{"hidden_size": 512, "vocab_size": 18652, "bias": "none", "lr_head": 0.00646, "decay_shape": "cos", "final_lr_fraction": 0.0, "doc_mask": true}
Each number is 200 + 40 x the weight over its row's rms, rounded and kept within 0 to 999. Layers, rows and columns count from 0. The size before them is the row's rms in percent of the matrix's.

# layer 3 MLP up, 2048x512, rms 0.0333, rows 512-537, columns 320-383
104,264,244,259,154,234,248,202,233,132,237,199,274,168,138,271,268,184,197,197,196,283,215,297,193,177,175,263,251,146,114,170,127,181,247,202,225,225,157,121,127,270,173,224,161,176,195,246,214,199,147,174,168,196,201,204,206,170,276,220,198,207,196,146,190
083,146,175,237,199,254,171,164,207,247,163,249,295,147,131,245,218,170,129,200,187,191,267,188,222,254,196,159,164,272,146,223,145,178,184,166,178,210,204,196,178,172,166,123,164,203,221,224,219,210,180,132,307,224,74,216,228,296,210,159,144,191,251,236,238
095,164,205,214,193,166,212,191,181,270,159,181,194,205,237,212,266,183,222,280,237,210,171,225,232,246,268,246,233,221,162,186,228,183,263,198,185,196,215,190,185,175,188,174,234,173,255,258,207,212,150,196,186,252,199,229,220,240,228,173,272,159,229,188,245
096,135,290,228,246,195,161,209,232,200,273,155,154,246,145,244,217,237,199,223,193,167,260,174,246,190,221,270,190,175,246,232,256,236,269,191,211,193,197,225,161,178,216,192,204,190,190,133,178,158,150,197,152,113,191,294,303,119,162,115,144,129,206,146,239
107,193,177,214,226,217,274,228,166,246,252,178,166,176,245,228,89,278,127,159,209,231,169,125,245,181,232,189,207,248,126,225,250,202,189,181,232,136,206,219,206,202,174,210,192,172,165,236,173,241,247,202,145,264,180,198,217,159,184,170,207,158,200,160,165
098,207,229,255,220,117,186,213,197,151,259,115,236,226,215,224,150,238,164,197,101,194,213,156,258,199,192,201,242,157,236,190,208,161,165,243,119,201,200,228,195,209,97,138,262,180,207,232,145,119,166,194,192,202,154,168,154,207,222,156,220,204,235,212,266
095,178,233,194,179,227,172,214,200,219,234,199,290,215,263,134,167,279,245,227,169,192,187,236,169,246,244,146,184,167,215,181,207,210,178,261,244,159,133,181,119,219,219,198,251,180,247,248,152,145,237,153,235,177,191,292,228,245,260,302,202,210,145,260,194
101,228,282,264,248,254,262,202,148,245,238,205,236,181,195,196,212,226,234,259,189,204,241,194,202,163,208,202,215,169,143,250,159,140,183,301,129,234,164,201,198,253,270,232,229,240,263,200,222,196,262,230,231,200,189,214,283,200,229,210,182,182,172,115,242
103,165,208,142,206,200,218,223,237,202,133,167,249,206,167,230,180,172,228,249,224,195,278,271,220,211,248,222,158,209,149,193,189,245,277,178,177,166,270,257,204,230,148,229,201,207,209,227,221,136,182,130,148,261,181,166,155,157,220,268,212,160,208,181,232
097,170,171,193,254,168,201,237,192,202,160,211,196,210,251,144,131,205,177,190,202,213,200,214,165,224,199,166,201,229,191,284,195,224,193,165,213,219,175,151,241,231,195,232,159,225,302,155,130,165,220,159,243,164,179,242,188,271,205,236,226,239,172,175,249
099,238,180,243,178,214,189,231,149,203,167,209,244,268,240,150,145,260,178,158,188,269,184,190,154,148,224,184,187,246,174,116,273,213,125,241,250,218,203,173,194,231,131,289,203,168,250,174,176,281,157,223,162,215,214,162,195,227,179,179,225,280,205,227,263
085,190,255,133,202,196,201,181,203,135,175,226,202,186,156,185,223,185,215,135,227,218,202,160,256,172,202,215,286,207,249,219,185,218,182,164,221,169,242,155,187,213,216,189,149,196,285,194,209,184,132,197,202,222,253,216,233,173,217,263,190,221,201,221,184
082,148,199,148,196,197,230,244,114,286,191,166,128,231,176,186,250,317,209,223,171,255,186,202,219,145,163,184,259,160,179,138,219,159,188,161,84,255,190,164,235,118,161,255,153,154,118,220,167,195,236,214,225,223,118,205,239,194,250,218,207,157,163,215,215
097,183,186,199,169,217,231,152,187,232,131,230,196,182,149,234,199,258,171,237,183,210,209,192,193,230,282,237,219,205,139,218,215,178,244,311,161,202,184,163,143,115,169,162,188,197,115,210,214,165,210,217,209,211,157,200,143,236,189,199,207,291,214,137,188
106,186,153,219,193,206,192,231,161,234,134,209,169,199,231,188,236,258,201,257,175,291,239,244,180,245,244,250,180,224,124,160,171,197,221,191,200,226,229,155,169,193,151,256,211,188,190,179,228,218,149,170,135,194,178,169,244,270,236,204,211,180,244,199,255
099,200,246,237,186,187,185,226,260,178,264,124,124,165,153,171,243,216,191,264,220,242,206,159,222,179,191,80,247,160,206,242,194,206,209,236,219,154,295,179,225,252,183,209,203,262,220,201,152,206,245,190,250,244,171,200,189,162,206,278,136,247,264,180,227
091,168,200,191,178,165,216,227,221,228,181,215,169,242,215,206,169,146,251,197,218,244,181,175,219,214,249,144,187,223,213,221,184,167,178,178,200,126,159,204,171,196,198,148,199,166,250,197,225,257,182,250,124,209,138,148,109,212,193,232,276,233,241,186,182
080,102,210,195,241,189,177,169,148,176,210,197,222,179,124,132,175,205,195,245,100,173,181,171,215,210,184,190,121,75,231,264,205,183,224,192,200,250,203,261,248,196,161,192,149,199,164,280,212,145,221,109,200,195,183,243,221,163,191,241,200,286,202,180,281
100,270,227,145,278,227,214,282,156,220,242,216,158,204,185,185,164,205,222,230,221,194,192,230,211,190,232,224,235,125,86,198,205,140,189,267,149,186,158,189,177,143,237,132,190,240,268,190,89,212,226,243,169,219,158,175,244,194,169,179,225,182,202,157,204
097,176,138,224,135,226,225,151,131,255,242,210,193,172,132,254,147,193,202,250,215,226,79,211,193,263,210,185,215,279,260,186,169,168,186,265,166,197,205,247,212,155,192,167,235,203,288,133,184,138,280,204,230,186,159,238,237,275,189,198,245,199,212,178,248
103,138,200,174,207,198,147,148,137,191,154,186,193,179,221,219,189,127,177,159,217,255,271,281,207,161,176,202,246,207,213,237,144,180,236,203,229,259,148,114,209,163,218,175,235,135,179,164,210,132,232,211,152,239,201,121,204,126,236,204,252,181,167,161,172
112,180,244,215,273,146,212,211,157,158,260,225,219,150,155,200,224,205,191,178,181,265,244,230,133,152,225,223,137,172,204,270,233,171,157,157,218,223,207,249,213,212,202,189,266,207,253,222,258,219,206,128,175,194,230,251,147,247,185,251,237,186,241,190,165
085,230,209,241,234,217,152,156,161,197,204,176,225,165,238,101,180,183,180,220,222,185,166,206,201,154,166,235,164,219,205,240,160,193,171,207,261,221,137,267,277,211,258,223,263,179,261,203,146,191,249,179,223,238,143,172,185,167,223,166,239,127,181,193,147
092,189,126,189,100,203,215,191,168,163,208,204,240,200,257,219,186,236,194,169,183,212,161,215,260,179,180,210,89,222,182,214,214,172,224,171,121,207,169,232,216,159,180,192,142,231,292,123,287,208,165,223,192,248,217,125,179,177,242,163,206,148,236,195,189
114,150,216,205,229,182,171,148,218,184,211,170,183,246,209,199,226,145,252,214,204,230,166,256,241,118,202,159,216,202,262,218,242,234,273,162,220,164,192,219,192,195,114,222,161,200,192,218,116,123,228,170,265,172,220,174,196,218,172,224,163,211,220,93,195
093,192,136,177,145,245,175,287,153,250,215,227,179,220,215,107,147,222,174,161,278,191,198,198,171,202,226,216,165,156,99,216,245,262,226,139,276,88,192,195,285,172,145,181,221,160,190,159,163,186,231,254,210,198,156,194,262,207,183,136,209,148,235,194,254
# layer 3 MLP down (transposed), 2048x512, rms 0.0333, rows 512-536, columns 320-383
100,236,184,157,166,205,186,216,163,253,160,123,96,214,160,216,302,200,268,169,186,262,256,167,164,150,146,160,201,236,151,191,257,199,186,218,247,244,258,183,226,256,215,117,206,121,221,223,227,152,201,137,235,224,284,213,138,153,230,199,141,207,205,189,204
081,269,161,143,104,177,233,172,148,123,216,154,132,189,212,149,258,207,199,252,156,245,207,227,211,195,132,129,241,236,175,233,224,154,163,201,252,236,255,238,159,314,231,117,202,281,167,184,175,171,127,186,206,167,281,134,196,262,201,212,249,167,207,151,188
090,163,176,179,108,200,191,235,164,191,164,189,225,205,204,194,161,152,153,243,163,222,254,160,234,216,191,135,228,233,246,189,265,266,201,229,157,281,288,188,189,213,209,235,188,169,215,188,209,185,76,144,270,235,232,198,205,256,182,259,181,170,109,158,258
096,216,246,226,221,222,170,195,206,139,265,255,192,221,150,199,136,189,243,182,85,223,224,249,252,150,215,86,242,155,202,138,86,191,170,159,212,223,175,288,245,192,214,197,220,231,230,200,181,218,190,147,224,277,226,156,176,186,198,211,229,222,194,224,269
108,237,205,145,175,258,231,173,226,209,205,218,247,158,259,206,216,220,216,168,248,269,184,214,172,224,179,243,216,164,166,232,192,172,179,158,153,298,242,227,231,162,209,253,226,198,215,208,190,244,191,241,176,186,184,204,233,199,217,190,167,199,185,185,260
097,153,215,164,213,248,222,137,165,189,196,169,188,177,303,188,191,218,236,192,222,159,223,157,237,213,224,196,205,227,216,186,165,152,242,151,145,161,222,277,148,168,267,176,178,223,266,194,270,104,229,241,204,186,209,163,193,165,149,182,285,216,213,205,196
100,137,150,219,167,178,209,207,144,219,172,223,167,211,245,217,194,218,131,253,195,132,226,181,179,240,184,228,262,232,222,237,241,140,153,118,168,194,294,166,259,186,258,183,188,188,192,233,193,209,235,227,214,199,211,193,222,221,237,188,186,210,188,208,137
106,183,179,258,242,229,218,218,193,227,135,233,213,180,251,204,163,219,215,236,160,241,316,91,187,216,228,154,222,170,218,202,245,189,224,179,166,272,157,200,194,317,110,187,127,167,196,210,200,126,147,248,123,181,230,226,138,246,172,124,210,254,296,203,165
107,245,155,150,170,196,176,170,177,221,146,187,168,212,184,193,169,185,165,163,160,163,213,160,155,183,146,157,237,259,177,196,222,199,199,193,204,197,172,186,200,194,234,287,159,218,251,97,173,230,243,272,257,164,205,236,134,198,212,169,206,261,151,183,256
100,195,185,169,180,130,160,119,136,237,177,266,202,266,245,222,222,151,189,248,214,116,132,215,173,228,222,223,171,197,212,200,189,226,266,241,205,240,213,201,150,171,208,188,170,231,219,180,179,193,192,210,229,228,191,211,132,178,222,203,206,135,172,200,237
087,235,217,209,203,180,221,254,204,197,191,265,196,206,169,194,250,197,215,162,194,127,157,202,225,251,216,266,218,87,265,151,138,171,246,221,162,192,169,199,179,181,234,136,255,262,170,184,199,171,214,202,198,158,195,185,196,243,239,211,207,193,172,107,210
082,168,199,222,200,232,209,231,217,274,232,134,160,160,234,215,256,269,180,188,200,234,144,228,114,262,176,248,272,282,216,279,209,208,155,147,194,229,172,212,203,253,133,169,203,191,217,173,116,222,225,186,189,170,139,94,168,170,208,140,253,276,173,168,126
070,271,223,211,251,92,135,182,181,164,215,209,174,167,218,142,196,237,260,149,127,103,152,175,156,171,239,187,235,199,122,214,196,226,150,209,235,215,267,231,172,284,295,130,155,290,230,267,231,231,164,281,214,169,273,186,208,263,203,254,198,200,253,131,249
103,210,255,285,121,181,175,198,190,129,131,265,212,228,286,178,145,254,147,231,211,168,235,245,239,278,278,243,181,266,249,233,166,189,199,147,302,184,210,241,166,241,264,250,150,215,131,243,183,177,196,228,211,143,231,205,217,332,130,241,104,136,202,231,210
109,208,131,147,231,209,184,200,187,161,168,238,258,173,237,198,196,276,231,172,208,156,160,198,233,186,102,194,168,207,258,233,277,201,188,216,241,155,211,235,215,201,177,240,196,247,189,198,145,176,170,226,222,239,259,189,187,142,150,236,190,155,185,189,200
096,222,195,198,181,232,217,193,128,191,123,254,146,196,223,235,211,215,221,182,275,257,192,303,127,275,208,275,244,221,233,156,187,201,194,188,202,210,211,219,246,265,193,209,197,216,217,220,224,227,173,178,155,148,241,155,220,207,263,218,204,172,229,212,230
090,245,177,157,241,232,194,188,222,240,175,214,208,147,132,186,181,143,238,237,235,163,157,197,139,165,174,194,193,227,256,194,178,224,274,185,166,253,199,175,198,248,232,174,216,211,258,175,283,149,238,226,233,168,195,157,204,158,202,239,173,135,149,192,151
073,223,158,159,223,196,202,196,155,201,208,234,165,177,199,176,270,193,222,171,219,215,182,176,221,156,123,161,216,258,264,195,278,260,238,201,199,191,304,181,164,171,250,194,196,172,254,208,244,236,225,192,170,225,210,227,223,189,195,177,220,153,167,235,94
104,217,237,249,152,54,281,148,188,155,275,164,215,258,126,217,184,209,208,176,174,252,196,135,225,207,136,178,146,197,186,177,220,207,240,183,263,218,272,166,237,184,214,141,197,160,146,235,262,119,176,181,220,231,188,242,159,195,170,239,192,165,150,260,160
095,233,286,93,271,192,162,191,210,195,180,163,171,251,232,228,184,159,239,183,238,172,188,205,206,215,197,213,208,95,244,217,202,165,217,144,211,154,248,191,226,212,268,143,148,153,154,189,198,148,167,164,258,127,159,159,159,152,215,191,226,220,240,195,194
105,213,244,180,187,253,216,176,218,231,218,219,276,264,241,202,199,173,195,251,164,199,232,223,146,162,184,122,191,186,255,169,219,225,209,246,133,238,195,299,239,201,272,180,134,249,157,225,243,201,155,177,226,117,177,270,180,208,179,195,137,225,172,232,266
110,143,245,207,164,282,166,126,157,142,233,203,158,236,169,159,200,130,216,229,104,193,250,244,193,251,184,137,197,207,190,167,128,254,167,244,154,213,236,174,201,230,217,201,166,191,202,226,237,218,185,173,182,175,240,157,280,193,235,218,244,185,153,169,159
079,177,187,218,187,213,198,201,229,189,149,155,188,251,190,202,143,225,205,272,190,151,240,214,172,186,178,161,233,247,115,160,218,216,258,182,185,142,252,233,178,235,195,216,172,135,250,233,216,230,151,79,175,179,233,234,234,217,142,255,185,216,206,114,134
088,286,179,193,176,194,170,247,230,197,275,114,193,200,160,186,214,187,255,200,176,115,142,233,206,188,205,222,259,175,203,106,178,237,266,105,181,180,157,204,139,232,171,221,203,205,259,260,170,199,177,225,223,164,140,162,216,240,195,234,180,183,183,264,213
136,145,163,174,160,150,207,251,250,151,191,253,143,206,221,216,232,280,230,206,200,202,167,247,197,152,182,133,173,251,130,158,275,196,252,180,250,260,202,235,191,244,246,206,202,147,184,230,205,253,282,260,195,201,219,163,215,170,235,217,143,113,153,188,232